config = dict(
    num_hidden_layers=14,
    hidden_size=256,
    num_attention_heads=4,
    num_key_value_heads=4,
    head_dim=64,
    intermediate_size=1024,
    vocab_size=2048,
    hidden_act='squared_relu',
    norm='rmsnorm',
    norm_place='pre',
    norm_eps=1e-05,
    positions='rope',
    rope_theta=10000.0,
    rope_fraction=0.75,
    qk_norm=True,
    attn_scale=0.194,
    bias='none',
    tie_word_embeddings=False,
    parallel_block=False,
    init='trunc',
    init_std_qkv=0.027,
    init_std_o=0.0,
    init_std_up=0.027,
    init_std_down=0.0,
    optimizer='muon_variant',
    learning_rate=0.00603,
    lr_mult_o=2.0,
    beta1=0.95,
    lr_head=0.00748,
    warmup_steps=0,
    schedule='wsd',
    decay_fraction=0.729,
    decay_shape='linear',
    final_lr_fraction=0.0,
    batch_tokens=131072,
    max_seq_len=256,
    doc_mask=False,
    z_loss=0.0001,
    train_tokens=502700000,
    max_steps=3836,
    dataset='wikipedia_en',
)
Each number is 128 + 32 x the weight over its row's rms, rounded and kept within 0 to 255. Layers, rows and columns count from 0. Numbers have three digits each. The size before them is the row's rms in percent of the matrix's.

# v: layer 10 attention value, 256x256, rms 0.211, rows 165-191, columns 64-127
# o: layer 10 attention output (transposed), 256x256, rms 0.397, rows 165-191, columns 64-127
# q: layer 10 attention query, 256x256, rms 0.194, rows 192-211, columns 64-127
# k: layer 10 attention key, 256x256, rms 0.195, rows 192-210, columns 64-127
v165 096:125102131142101108158157131144145130082166130126140147117088150149091087111148129197094100092170148143063156106139154110172060082117102142117101111169141127146127154178138089113127136122071152
o165 109:120135129134131168164142143110151128143152144091163128113081157133093109088099077113162130151084115120111154113154145108110130119105127127127112107051149088147204160214144129137098180135140127
v166 092:145079139133121128149156134094092115162124093109079117085114155076106203109153105090119149148117166136136121156109205078151099139129118184101116171179179139187112107127133119152182150110108130
o166 103:127147140183100078159195108114135118117124161127088136176174122108101091118166104148145060135164129092154128133093143096130131153209112127132136167087110136121168099102145121124155118084117092
v167 093:120071125100162137139097099085123132128168097158170102145079121089073134090119145078139095182196125139105172121125106164139147125100124178099035174147175099112181115094163128084141117119139094
o167 103:154207057080118124145099120116093141082132118134143151100038099138178107048088116147138117204113142085151096162128191073130076140065104069106126121110157097141160106143142128129120109157124111
v168 102:110177106096162143101114143146124096135150107064063098089119127220070153117183102110118120113154099084111172065114179167116150153149081125134163121143095157168114148078087126129151030042144127
o168 109:144145081159130138182174068118108093070085144171104124139181161158022112181150096098127159098045115146146080150140125098107088158134142184167121124130042196171156093108115058123163150116109152
v169 102:188106109169094116091070123136126110153096120201197091139187170152127142110134071137135123179135126117110134071125149151171109113132083143138239111136139104133159093127152094131141101181154143
o169 115:126092163113103157115094131118103116122130108125124131146106168063182194075127074193150137095111135162082140143149117079147128218187155090086155136135091149143144139113127142166102132146076076
v170 101:136129073156085112182144191125084108161147076171108135104172101159138155080171165173133130189204183150113135111165154157151122134096139154141036142135143096177093141122118134159092082119083183
o170 109:150135093120151128173130099094066194065133120111126117039179183145103112176147148058132190148173133140126122094132160176138132133112114143129106184088115095122090131201121166092083155119176166
v171 097:118162162074155160157005125079086092110151092116111123058116172160143140094114085147104105161117107088122138148149189137135162059123160123149182166138127135129096097086073166146175118098125119
o171 107:121120157097132086130119111144124120073107106140189122108150157158094089141134141072147185139134129135113163194090169125117173155150071120136163162096088173175102076080089148166139105118080140
v172 097:097133098173140134152077084222100149102164077072167093158097083128122168079074181127108110146169108107123191123180154152149141147188132157102134077170180113157102152133134154137141148088153151
o172 108:152132104177135116103099050102145134166155123161112175131075151102089108126125154137160068184094109086096143202126158096087042175180134073129164157064162196152179146035105138122138110104157180
v173 106:082171151103173093172097101065129106097094096174066124148193141059105127140123116030130102137142134046076117122090117129111067159081169149119219145115088135111137157204108134146127156143081078
o173 117:117140182191133127149161123172102116136129141124153133082144168095172070158122157144166134078163135138091074165088139137122135144126097159099146108130126153066159085106069099109095146095116111
v174 094:144164118149124159087102125154119194082167121126092051107154076118138097083128176131121109111145072155123111114125101103070140075131092201143128108122136163140105163072089140138081081132126142
o174 103:165177118108155133121131130138151125171150084137128066128143138132084141101146160102129125156048126107180193145133102144084094143200092150143145106145120111191145141096165140074107154088207158
v175 100:109141121061096122122179116133118141123149195122078149072088151184054150131068117128126108084116153094140137100142161128122171121077140132083155147115178151128105162131213200164105078134094120
o175 109:115153160073102125121111087081148088069103160114147175123128189088096118166086140131104157102130089135144157123109158141103182085136127086110151119110091224131107059082117076125131167105154142
v176 105:149129174108147169087167084107179097140116140062115120177105115110138110103170143114106106069144077081063123083091064134124113105135132125017104114133121088071102128074118116067099097169115141
o176 110:089079073113078192125149151108153159141145147098177165138148104166130150138131195133088060144143139073103122153140143159109139113127091152213085106149114095184158143160097096135181100157103105
v177 095:071152071158163076107111144163112134086152125132090123113165138154121137129156122114138103143069148213104230152074111121138097058088118155125149158108070146177169145150113084086137136171089162
o177 104:141135187138130175126148139121102120100117117113089066133176109133153077168133063148137099127082094157176108127119123143147116149082151177137110126129152097139138045146121116166109159092119128
v178 096:119121150092114149141124139205112099136068090152073096116179134167174139164129151154054137133150138180113183107187193088103134125104113130118152103096121161128128176158148161149177194134196135
o178 104:140093190123115174130067133123135083150116068114129084071125080077107136093149148161203163130052157128118166142084092153133210142115102145149172091139119140135144112133101123132112157149173100
v179 100:165157128100181096178101158133148109130134125152148170079184135162088100080084118115120088101127154102140159122135150156153146131142176077115075112078175159157096113101143108099149090138130177
o179 105:138110034111116093143141096164108131106208159108156123110084209126081097145131116143104163066166099109128182139124160118177114095181142153110117184109117128232129109153116132142167125123130110
v180 106:094144097134202144161152132055132086120104075103152088105165081083129140129088123089123135090175111152050122127117101138170093169157139087103176135066118142107099148128123201099124078130122154
o180 113:132076153150117143143048077104152079181123077124148131103130120105106107159077120106091186055167169078133142129151121180171159176151083143117057173105056146146161111142058131103160128160162148
v181 097:127144180118143055133140150161139099101131118167066172158175146166162111131176158136118154132099099129161119144136182158182132144176150154121112145116164109147085122116158143157179075083078218
o181 108:041166115138114130135109138124091099161162141125064162136083148176083076137168111158114095044141134166133111108148109116125120095199195104122146129123108118103131178217141163146114104107107171
v182 094:055069111157118061140147093115146135150086072143126064126123116169135121126085109104138150123087098158135134057133120140082073104188152114134137097153112170121153142193085104165127133086121170
o182 100:133125160136131114145043119148171087110159126116128126109112082128097117127108185099170215137056137135113150106119132104104164144122101140158170155172135123108147164121144150151148076110035134
v183 090:121138111096155102127112125122087078137187085125124095143159173128144117176102095163160104185067103143090146182109161124120146146166134100125182086178053172118122110164126113130123126143127116
o183 100:089132205106183128137119167144117078118145094163073096074167132120138097102106094083138109139080122174123102143087129101116143060080167133072154144130081088087075142074128150185088150115141106
v184 104:175109139139164108153148119175154128140119140079108166109172126104111143173087104139116132079144137134095111164133129107069179075139164190122087168143086118160135143131101133146133133097084088
o184 115:187145162116089089113153127097098125159086136093126166162112222113139150123134120147120093157130138123103085172106081163105171135142141155168113170119123097117113151125102046122144171173120137
v185 091:156092122120165131064083215153201151212086100128143161112095111156136173135149156114133143139084117138124141173099170113108113091150092148088184136108109168133131083129149149140147132141164124
o185 099:151065151146132113139128087113093103150151122147091199121151136143171136135129112144107066111129115135102105183097154112131131178169053092142096136154153112139124109162091108131127126156048136
v186 095:105075114158156111130111155159113111120108135103126080156181133134096180149066144140110074141148123109096121160160121086175137173187119152166160090154160154112144137110106165139165118103150142
o186 100:115165127154186154118127101101170145125102068154091063149115156116105110160117190128162117129123142118098157109105124115119129172144126149179132146197144119122122154067125093159132103110179123
v187 092:145124114132165142157080142096151134101102149130149107082113129109072118130141111180136129128162124181133078183127109132105153093084055133176102143132120136140145076106134160137154117103110166
o187 101:129104147106105124121161070113151154082111131192150095118126082130199133145147132088173108112112089112155146139101100150097098168091097185116094057125155118054124098112099118110155112073167146
v188 098:107147143126099093052082106150126065134146151092132136175128072094100102127087114161184120108162104124105182158120098096156097123150128080091090171123125143173154129107162106121096089134061147
o188 103:088155096124061141128133160142149075105124146130127138205120168133115179140133095093116136103191036108118114104160060139130108195163095112126096130127105116106159163149142132131101104112128091
v189 095:138171180101137182093103151081128149135089099087109172100151126124148149109076139134172159091107099108098143159087081139123096111062147105136116182148174052116191174141059097121172121149133065
o189 105:155169162148120100131141175128125092171061165113141168188154139085153103178204171133148139078073081128137138127156114086145136106137096148103130106133110099101149123108119061149120108148168148
v190 096:144132110091134126081161149120119167106091107124166109134118114151113121165120096112145077119154124134118144071161171187187117158102123159126138099145147097073173066129063217176141114178070125
o190 101:130130141105104099101112164084154144128065112182137143115170071136161112118094135094094090074156199119123149153103133126126148135135142143143094130152129100104177138124159149132096068108148171
v191 095:158149110081164137157144101177092139138082108141123146111137095106133137149169096133138063124143146121131095119125146133100117090096130129204110148125154089152078177048102155158123126139156151
o191 106:164164159110172190123161090133158086112166122110079116188156079174126076119133143112107135127179120144142136181108151073141091118086123150168128136111110154185147088091133179107127106099159137
q192 087:107056172100141111069143137145094136209156149213090129154140126123150132109083175075143153136094151140156080079097132098096108115123061132119122103109123139129138142064153197156173145129161072
k192 069:153088138110171159141116146148096153065050090086103131126104099134156128129178082111104121130126073122131131140169114173081136148152170089167092124132108118085120199110128105116164090156131101
q193 083:099138107121185129093123164136172119125252104097105124166107137138126101183086166135141131154116084115130128144062056104132160118112122100191133150097074141082091117077129185076160153129184144
k193 081:146079074097158139122178114133118115095163120108091157121100129113191147134138139153152180100110113122076116183133143106080148124133100108122133154075116118128146131112149140090160148130158100
q194 072:176113093128169048138121117152123119116207090128129133118104046098122125167056123103098150142125109127087130130077087150101095124123141151185104125134119100103086169083143185093106163095197057
k194 074:130113126115176167132144047129126091139151047170138186112115126115212151144167166145151162113130084123077151097110099116140103107137150046132107149088135129113118091146157168148180203123087114
q195 072:153122099158132166174088196114176108083064092117131136141118140084149080125164147146092129086176132110087164200083149075163150161158147125123146076145173092142139136161146110095098171123110195
k195 074:080161141122126112140140101148136104136186108140195099141140094146107113149105105086124146130037111116116146090060152112136137098182076125033116150139109114159136117136085134122146139166083117
q196 084:124189125158105187153163132133140112110098126053187122072114202147148079144155140104116120154111151124095138184148158126170127144134133174113146126189154115185169112155120104176087145171075171
k196 081:123163131102126103149161177140190110108146160174190144129175112135127120079113179164119099150079130098149120146097109135133160088170168094096063149114168153124127146122106097183140108162130112
q197 082:135056156115095097102111125063101124076099163124100140167146130156160143188107122178129094171110148153148158092157155083087165141179121114100152169092147123166124112087103087091143096140133096
k197 074:144134134112183144140114129119076111093162157112151155118150175131124118091139143095110133103126107134077080131138156186095146145165126147124144128145133084124200127153145145072116074114104167
q198 074:174073109134118067163123131149176129112104122122104131074121104081107076091169149116101102076138135095163111137147122070136101117182156151173155066094173103132148183111147128134102170092208161
k198 089:116183160109173112154113144066097178117108086160157146115110109143110089149030078181125140127099108123100162162125126145210143126103118108085166143191115103086119089106103174108113133178139147
q199 078:123104213101101166164160143125155120090082166109120115142138141138143137090154135143169086114084141173150139142146133034117211147119124128119133116117186171176149150113131167137153145191156187
k199 087:130149192132052114095120154106109083168145122134128089133142077119099117138142095125083084114059156134149143166170098119119114145160161128102181160093072122160069113141171130174143114157085126
q200 115:151180163095109154206168111112145108143086131116148086126152145103113111101117124059126176133125176148088098142105123117114131132155136150151118118085133127168111151110184165146170190167107159
k200 093:120113129119178135143137162123147137142103128160148158128129094134081186120107135087137101163096129126108173196161112131188167140060093103114177134206110167131100158108126151102120081177094142
q201 093:102105138146156189103155109130128156093133115166174149146112116119125112163112117160117171155121129120095169100094137154128133100088115152090141121066159168157175091141121113181197120119107114
k201 099:115107115146088142092142115142114137114145125070137090088139137104127127117181130165137121090092116099116126152178140173091097093159141162146118124074144131101119103167086093103159110131185142
q202 103:133128120116100080097168122115120126176175159110134075097068139191199123113139188096106105184157127148129098178155182116124156081129137120165153213137120101125076130180135151115089074149166178
k202 097:136076158116135125102061085106045163142198095118188131105124189127113094116173155144127176121160160152163129108108136084074119141200154108127116114160153121092094129126167124129135122117104142
q203 097:134155086098132105124079134112079120150068106133070128107171152151096158086138123137078139069121166172117117153096140127135103116199171063134077175133132094130051155094108134098109163105179112
k203 097:204101156129153121121131179149107168126060147085132170130096065107126130172187198151178191176127117145111127170215127172110126123129071149150167155095125199158130139117088117093094127154151116
q204 107:202160108147105099182107152110105122102092125134067120154151134142113134185156104090109115098167170109142109131162092179156087121141145067122154139151174132132094160060170136085080161151098111
k204 113:178134189126173162184152153150104142116140116113184168180147070073107166206178126141178138191174102090129187133150141123131159138124126065113096065114120168160106134125165137142148142134122181
q205 127:108138149118092131133189083107109155130068136162111059126138144098089150138135094135131145094110141107149136077144145115130143082106111133173111140135172155122075187127241125148160151144157163
k205 098:104110030162076125108144153059100126064099140122080156130172161195134124123191106155140153129153083112164099166116111148091112157091158122110110133110133155145109113143136104108135118097189118
q206 120:033096134155148162084122150146053140110130165133097147092156104103162071160140123126119145107134149095099130122153141190143185098100115117154106134128191127128137166180025131112164117167120121
k206 093:131149096106061100127128137155125143120137192096038175122161091108087145115137095129140072147079132101192093155098088058055093179151178148139129098112116137092119146132149118141162206128138155
q207 105:121163087109133129090095127120129128097102174085074140076141120114113098176198107154072119074121182126128111107155086129110109169102112120148125134143122088124076134092108084134096147122179097
k207 112:140153160146148136146165112173144081138164133169115131179142070123148110122138099115113142125099165108107146090086110155159168163127150098107125120190104173145165134110146110159138135180103130
q208 091:156124113149077083088105173128158084106138116166091160086109102135091105040169134136133057090175071116137125060118155159088171149120160129096144123139115115104129151141184101127102098117194161
k208 105:106145163136128121114118182137134159137193140158162115169094106057082099180092124136152136134091114103074148118136169096140155145150095135134167167107178124133138110075184109134143142159094106
q209 097:133111120106117134127098089080141176107118159141049060077145158092105084134116095147104145092155162121142111097176049114091121065118125121132129087135158137129084193125176116145143163108091215
k209 102:145151135126110140080106107121120123165025111075105115118144074188163126153221134126127136104188150162127170116173121102120086119100130175087141141174124071084090122128148139148103124102159166
q210 089:135159168104127118143159062146169124161138096163142146146108153073131212117055123121178143125103101118127139121144127105132121116179117202108109140113098136114122159122137162118185160144106153
k210 120:134146055086118106062076189091215093133023172065164128098173159127134110086084127083069105167155090122124126095120140078105116115119100136139127139173134146078103171153160137157092108114095160
q211 110:148143115167177152147152115171103070167184070168111110128144053093153062126119141133123145131102140149090093177138122155151099099053174122159132114130092117123142108103108142149193145190101135